Weights of a small transformer language model.
Size: 15 layers, width 320, 10 heads of 32, MLP 1280 GELU, 21.2M parameters.
Architecture: learned positions, biases.
Training: a variant of SOAP for these matrices, 6919 steps.
Each number is 50 + 15 x the weight over its row's rms, rounded and kept within 0 to 99. Layers, rows and columns count from 0. The size before them is the row's rms in percent of the matrix's.

# layer 10 MLP down, 320x1280, rms 0.0539, rows 109-159, columns 448-511
100:75 44 78 58 39 55 51 49 33 58 60 20 41 62 69 52 57 45 75 52 31 55 50 26 54 41 62 33 57 37 38 59 60 50 69 55 64 65 56 46 61 89 72 71 62 69 20 33 49 31 99 71 47 44 49 19 70 56 66 35 41 44 79 34
100:63 51 44 75 51 40 73 56 61 59 45 60 48 41 64 46 57 56 58 61 38 55 54 48 80 38 35 43 55 62 67 72 95 52 50 56 48 52 61 57 45 49 69 62 63 48 33 48 54 47 67 40 47 55 46 38 50 21 28 32 70 34 67 78
100:46 51 35 52 46 42 44 31 41 45 67 52 37 51 29 70 51 58 18 66 51 49 32 37 31 62 78 75 59 45 63 78 56 66 21 54 43 50 41 57 85 55 37 58 62 75 51 42 52 32 37 31 54 54 34 51 45 38 47 57 52 66 40 43
098:64 71 43 49 35 48 46 17 72 54 37 42 70 38 62 81 49 46 34 24 03 58 38 49 37 42 53 58 59 37 39 58 28 48 30 46 56 46 49 24 59 22 50 56 49 70 48 75 40 38 44 66 60 77 53 61 45 21 72 47 55 62 56 50
096:29 53 75 55 58 34 51 44 62 63 39 43 33 63 48 43 23 59 26 69 34 38 71 58 61 60 37 60 45 54 58 67 57 40 39 78 88 52 12 45 30 55 51 49 26 46 61 38 43 58 69 60 69 39 46 50 58 48 52 59 65 33 86 52
107:20 40 64 58 46 59 64 23 72 62 52 64 60 41 37 52 61 44 28 44 75 78 58 49 62 51 26 42 72 53 47 56 36 75 29 62 53 56 57 56 41 47 55 52 45 55 72 36 51 59 61 40 49 29 78 57 12 34 35 45 43 67 34 37
106:37 38 44 59 32 48 49 39 33 54 57 60 60 55 13 41 53 65 54 70 61 54 81 47 70 42 85 59 43 33 56 25 66 66 91 34 53 36 43 51 41 68 57 45 58 15 62 43 49 62 22 54 72 29 73 64 53 59 45 39 43 48 57 55
104:31 43 44 49 49 62 43 54 53 54 75 37 55 48 31 40 67 52 33 58 67 64 38 55 51 39 52 59 56 39 84 42 49 84 63 48 29 58 63 29 43 56 61 58 62 69 33 48 65 48 56 36 72 78 52 62 63 47 35 53 54 52 43 42
098:82 63 68 69 53 47 56 45 60 36 17 55 64 45 32 37 60 56 40 28 53 27 67 22 44 22 39 40 62 35 33 73 63 48 41 59 45 66 47 44 25 36 59 39 65 37 45 59 49 64 88 73 60 48 22 41 56 60 40 57 51 56 57 37
093:58 44 61 57 66 54 53 46 40 30 46 37 50 39 67 75 73 65 41 67 60 71 56 24 65 63 45 28 41 36 72 44 58 35 59 28 63 55 70 45 80 34 54 42 60 31 48 54 38 61 34 37 44 34 25 61 45 53 81 41 59 13 96 34
102:55 35 44 64 53 62 62 40 52 21 42 33 29 69 22 34 62 22 51 36 22 40 17 54 36 39 30 63 41 58 47 17 64 66 42 73 57 42 34 56 50 57 30 84 64 43 48 24 64 42 38 47 45 50 43 29 51 23 52 64 54 54 50 16
102:30 39 47 83 65 49 56 66 63 38 70 40 67 51 42 45 38 61 43 87 50 61 50 57 41 60 59 61 44 22 75 30 57 59 68 25 29 69 41 53 69 52 05 53 43 31 54 44 62 74 79 69 56 44 59 24 44 46 46 70 37 46 56 88
099:41 44 51 59 53 53 67 63 52 31 36 49 57 53 48 31 68 40 61 51 49 74 83 51 37 77 25 53 77 76 42 33 34 43 36 72 49 57 44 62 58 11 58 60 72 61 80 39 38 36 59 35 51 61 36 71 62 47 69 44 56 42 20 45
099:23 32 80 53 49 68 48 35 54 47 63 56 52 46 70 55 43 56 51 23 70 63 65 52 64 64 40 43 56 52 54 83 78 32 28 49 36 75 58 38 48 39 82 64 59 60 50 52 54 46 75 63 44 62 35 40 64 60 64 53 40 41 59 22
099:94 87 56 66 60 61 40 37 47 70 22 39 43 66 39 35 70 52 77 43 42 58 54 55 41 42 45 55 37 32 57 63 56 76 52 50 79 54 42 46 19 44 30 58 55 45 58 47 45 33 41 49 47 37 52 52 53 58 40 37 43 33 56 46
094:22 50 43 34 64 46 66 52 45 33 18 53 77 43 46 75 41 48 79 46 66 56 69 86 55 61 60 66 41 51 61 62 44 48 55 58 50 46 43 38 72 49 58 71 35 61 99 53 55 84 55 58 48 64 36 59 44 76 54 47 50 70 47 48
096:52 60 48 41 60 68 65 39 31 21 59 56 16 27 41 52 40 75 35 37 58 75 50 33 43 63 55 60 72 53 39 41 48 51 55 54 39 44 63 43 50 66 89 64 50 27 71 76 43 37 59 53 53 67 39 62 56 42 42 59 68 34 24 29
104:39 49 62 58 44 45 56 55 75 35 41 66 61 75 69 52 64 48 52 29 51 61 67 33 38 50 54 49 37 33 51 46 41 44 67 63 51 55 29 45 69 59 70 62 35 54 50 69 42 50 60 54 26 65 40 51 30 36 66 55 59 36 50 26
096:75 76 68 58 51 60 62 88 25 52 72 47 33 39 76 59 55 53 59 33 41 54 68 59 71 37 49 42 81 49 56 52 60 44 38 46 57 67 55 60 49 92 38 59 41 54 62 44 59 50 39 39 46 36 36 69 75 38 52 25 58 67 23 74
105:26 44 49 56 41 33 46 33 47 35 23 43 55 47 45 55 61 57 42 51 31 38 63 62 68 85 46 64 50 53 55 58 41 52 19 71 58 41 09 56 56 54 39 40 57 56 46 36 60 47 45 40 54 48 63 44 49 45 22 50 43 43 68 19
095:62 51 44 74 39 48 46 50 70 63 57 69 48 35 30 68 53 59 24 24 45 55 40 31 48 53 58 70 58 63 61 74 34 60 33 47 36 30 37 48 47 64 05 49 47 58 52 76 65 28 62 37 58 35 09 73 38 80 59 59 49 56 65 52
097:76 67 50 41 52 22 55 62 36 52 80 58 43 48 51 54 50 61 62 56 48 49 60 61 42 60 58 59 26 58 57 31 53 65 48 53 35 52 59 47 55 31 42 45 58 32 41 50 66 54 56 41 29 47 49 32 67 56 42 53 35 52 27 65
103:78 48 79 57 56 32 59 57 72 66 71 54 41 52 34 57 56 65 50 67 63 35 38 26 63 43 52 61 59 29 73 51 53 50 41 40 40 30 22 65 54 65 32 57 34 74 25 30 63 50 37 41 70 45 40 55 42 43 30 51 32 33 48 48
101:45 69 50 35 44 58 50 53 67 63 53 62 38 37 51 39 60 33 35 40 42 37 61 35 62 34 51 53 62 30 78 62 48 70 79 60 56 64 34 41 81 53 28 62 40 69 75 52 48 58 54 37 78 50 46 78 23 70 63 51 37 60 34 35
103:41 54 38 43 66 43 88 62 70 55 49 21 50 54 56 63 67 45 69 59 51 58 21 35 42 65 25 50 59 34 61 42 51 20 44 30 60 58 49 56 51 63 53 35 55 41 45 48 42 41 65 86 73 61 43 70 47 53 46 36 46 55 54 25
100:41 71 54 68 56 45 62 35 32 65 29 73 53 50 64 54 58 58 43 48 29 69 37 48 70 59 37 49 31 42 48 38 58 67 29 38 54 38 30 44 74 73 69 71 41 66 33 61 57 49 40 61 24 36 49 56 53 54 62 54 47 76 34 71
105:42 38 62 51 43 65 69 56 59 14 47 56 43 26 43 52 74 45 55 49 47 55 44 41 30 63 66 31 36 72 50 37 55 49 22 52 65 60 57 91 41 29 42 58 52 23 50 44 71 59 62 38 50 36 81 72 34 50 54 60 47 59 50 33
105:41 42 70 52 52 40 42 78 59 60 38 27 59 49 49 57 42 47 71 58 46 55 64 40 64 22 51 59 35 42 67 46 51 54 59 58 55 49 63 27 62 60 34 58 55 40 44 34 59 39 62 41 55 57 48 75 48 59 48 60 61 52 52 80
093:59 17 49 20 69 49 53 75 59 75 39 40 47 58 77 62 53 37 71 32 43 42 66 63 52 47 39 48 64 59 68 37 53 59 44 44 28 35 22 54 52 42 61 59 41 50 30 56 59 71 51 56 39 54 66 22 38 44 47 70 32 59 44 73
095:56 25 51 43 38 63 27 54 62 29 56 62 68 57 62 01 42 54 69 54 58 36 57 30 22 49 76 46 33 46 57 44 53 68 42 35 57 32 38 56 39 36 26 63 62 35 70 80 73 56 26 23 43 50 62 44 73 35 41 66 68 42 41 43
101:39 57 76 53 55 77 63 41 50 47 65 55 19 53 49 25 59 31 64 86 39 81 57 64 66 71 40 51 53 49 67 56 60 66 44 28 74 38 50 70 52 48 32 72 45 31 67 40 45 44 30 60 40 51 38 63 53 52 52 69 10 35 65 35
100:59 66 68 77 41 48 32 48 74 28 63 36 28 48 46 70 32 34 52 67 56 50 42 71 43 44 33 45 64 33 32 53 38 16 63 54 50 61 59 56 73 48 65 36 36 32 49 63 52 34 60 36 61 63 39 46 65 58 69 55 69 40 47 48
104:51 42 75 56 60 52 60 34 49 57 60 49 57 58 47 62 43 42 25 63 24 46 25 64 45 56 71 63 58 74 72 31 42 75 59 66 58 68 47 52 39 56 39 61 61 67 53 30 30 56 57 66 57 45 43 53 96 29 85 59 80 13 38 55
093:71 61 41 40 55 59 62 53 18 60 37 62 43 57 36 51 62 29 47 49 65 56 42 56 34 60 45 70 62 55 65 54 76 35 28 46 76 50 42 51 38 42 39 35 41 46 46 40 57 30 61 57 66 32 51 56 54 61 76 41 63 56 40 64
097:55 83 56 34 70 43 50 40 38 46 63 58 40 65 27 41 56 75 71 45 78 58 64 42 59 57 60 39 45 52 46 49 49 80 57 50 51 38 44 63 69 66 27 37 46 15 83 28 51 83 48 59 40 51 49 59 45 41 57 50 55 65 31 59
090:66 41 16 55 60 41 48 82 81 24 41 47 48 39 66 40 45 74 75 62 37 56 82 63 25 25 70 63 41 25 57 72 40 42 55 33 66 59 50 65 68 50 69 57 22 20 65 26 39 59 18 43 55 35 35 49 29 52 69 42 68 64 42 61
101:66 31 50 47 71 63 47 51 63 57 37 51 22 48 55 54 35 29 21 34 30 56 37 40 16 41 66 47 47 40 58 34 50 32 30 64 48 47 35 81 44 68 68 80 62 23 62 41 37 22 54 50 46 57 72 48 54 60 52 48 34 61 36 82
095:45 62 69 62 31 43 53 59 58 53 51 57 40 43 38 36 48 28 35 44 50 49 42 44 38 72 63 29 49 55 45 51 41 34 40 79 40 31 88 34 38 43 63 57 66 34 69 39 44 52 47 61 27 79 59 22 39 69 71 49 57 60 67 63
099:40 58 34 53 42 65 75 34 52 52 12 56 54 43 45 49 52 15 57 69 43 52 42 48 80 46 68 61 69 32 90 54 49 47 20 53 28 57 58 66 47 71 42 62 48 27 64 39 38 69 35 30 65 68 34 40 42 35 34 47 32 50 67 52
093:39 73 67 40 59 83 51 38 62 67 49 61 22 80 30 73 50 40 86 25 31 62 26 54 73 55 67 35 29 68 40 25 71 23 46 21 60 27 33 77 51 36 40 48 46 59 62 56 30 94 31 33 50 28 44 60 40 71 83 37 46 60 56 70
104:59 32 41 59 55 33 18 22 58 40 59 38 25 70 77 57 53 85 58 64 43 67 47 57 34 47 66 62 55 58 50 25 79 63 68 44 38 95 73 78 50 62 61 51 64 72 21 64 39 51 56 47 67 42 74 35 68 20 81 59 50 76 80 48
105:77 35 39 46 18 31 41 43 83 48 46 45 50 39 28 52 66 72 49 54 67 59 54 64 64 81 44 38 51 55 46 66 49 56 30 56 58 54 56 31 30 42 42 43 66 43 45 55 43 74 58 52 24 65 45 44 39 43 42 34 37 32 33 43
100:65 26 56 56 45 64 47 45 58 37 41 43 39 45 55 67 35 70 28 56 43 53 39 36 35 55 49 65 68 39 13 36 28 64 39 23 71 54 46 43 60 26 68 61 36 48 28 60 48 47 65 44 54 48 34 60 44 18 69 36 68 45 48 72
100:37 13 54 47 37 49 34 48 56 38 37 45 43 33 67 74 67 54 42 65 61 47 68 45 40 31 56 33 33 70 48 59 39 31 32 31 51 36 39 36 40 44 74 53 56 53 46 53 65 53 40 57 49 52 24 64 27 17 57 74 50 24 47 54
098:40 38 44 62 24 53 71 27 63 28 56 48 51 32 57 45 64 55 49 59 44 20 41 63 28 38 71 62 68 49 59 74 40 26 36 64 41 56 33 51 29 56 49 43 55 69 43 49 69 61 42 57 68 61 39 60 50 48 73 66 54 51 66 44
107:37 41 55 62 39 52 68 69 51 35 38 60 63 66 53 51 38 48 43 55 57 68 63 50 59 49 60 47 62 72 73 65 57 37 59 48 48 58 72 44 86 47 41 31 52 48 45 51 62 67 64 47 50 59 34 49 33 35 40 58 49 34 27 43
090:49 38 32 36 44 74 35 28 59 55 40 36 34 45 73 30 42 64 71 54 49 46 59 71 93 48 56 70 64 68 49 58 43 41 53 49 54 60 65 32 53 46 29 65 72 75 25 62 66 65 52 55 60 46 51 55 56 34 50 42 51 59 53 49
097:33 47 46 44 63 61 48 34 25 43 61 73 50 55 43 59 60 33 23 57 48 66 73 53 38 68 48 54 54 67 44 89 32 37 49 50 40 57 62 50 58 59 34 38 60 69 29 63 40 42 57 33 75 43 11 49 64 59 69 63 19 58 60 55
105:38 41 57 72 49 45 42 27 52 71 26 55 44 55 36 67 45 49 35 44 40 38 53 36 49 64 39 48 74 47 35 60 61 56 51 52 46 35 26 28 60 60 32 31 44 58 42 51 80 47 30 37 11 59 50 39 60 52 88 32 58 40 39 53
100:41 50 44 45 44 69 61 48 62 59 77 69 35 61 70 41 42 57 53 71 34 53 41 64 40 50 48 64 44 62 35 49 56 68 46 42 67 34 36 49 51 60 38 41 55 76 53 27 67 26 71 33 40 45 60 55 50 36 65 56 49 46 55 44
102:42 80 73 39 44 67 48 63 33 62 33 51 47 46 66 82 63 59 53 32 75 37 83 54 40 46 38 57 59 46 78 44 44 55 36 66 68 52 51 58 57 39 62 39 80 99 38 44 53 34 79 68 41 19 58 38 48 28 40 59 36 30 47 57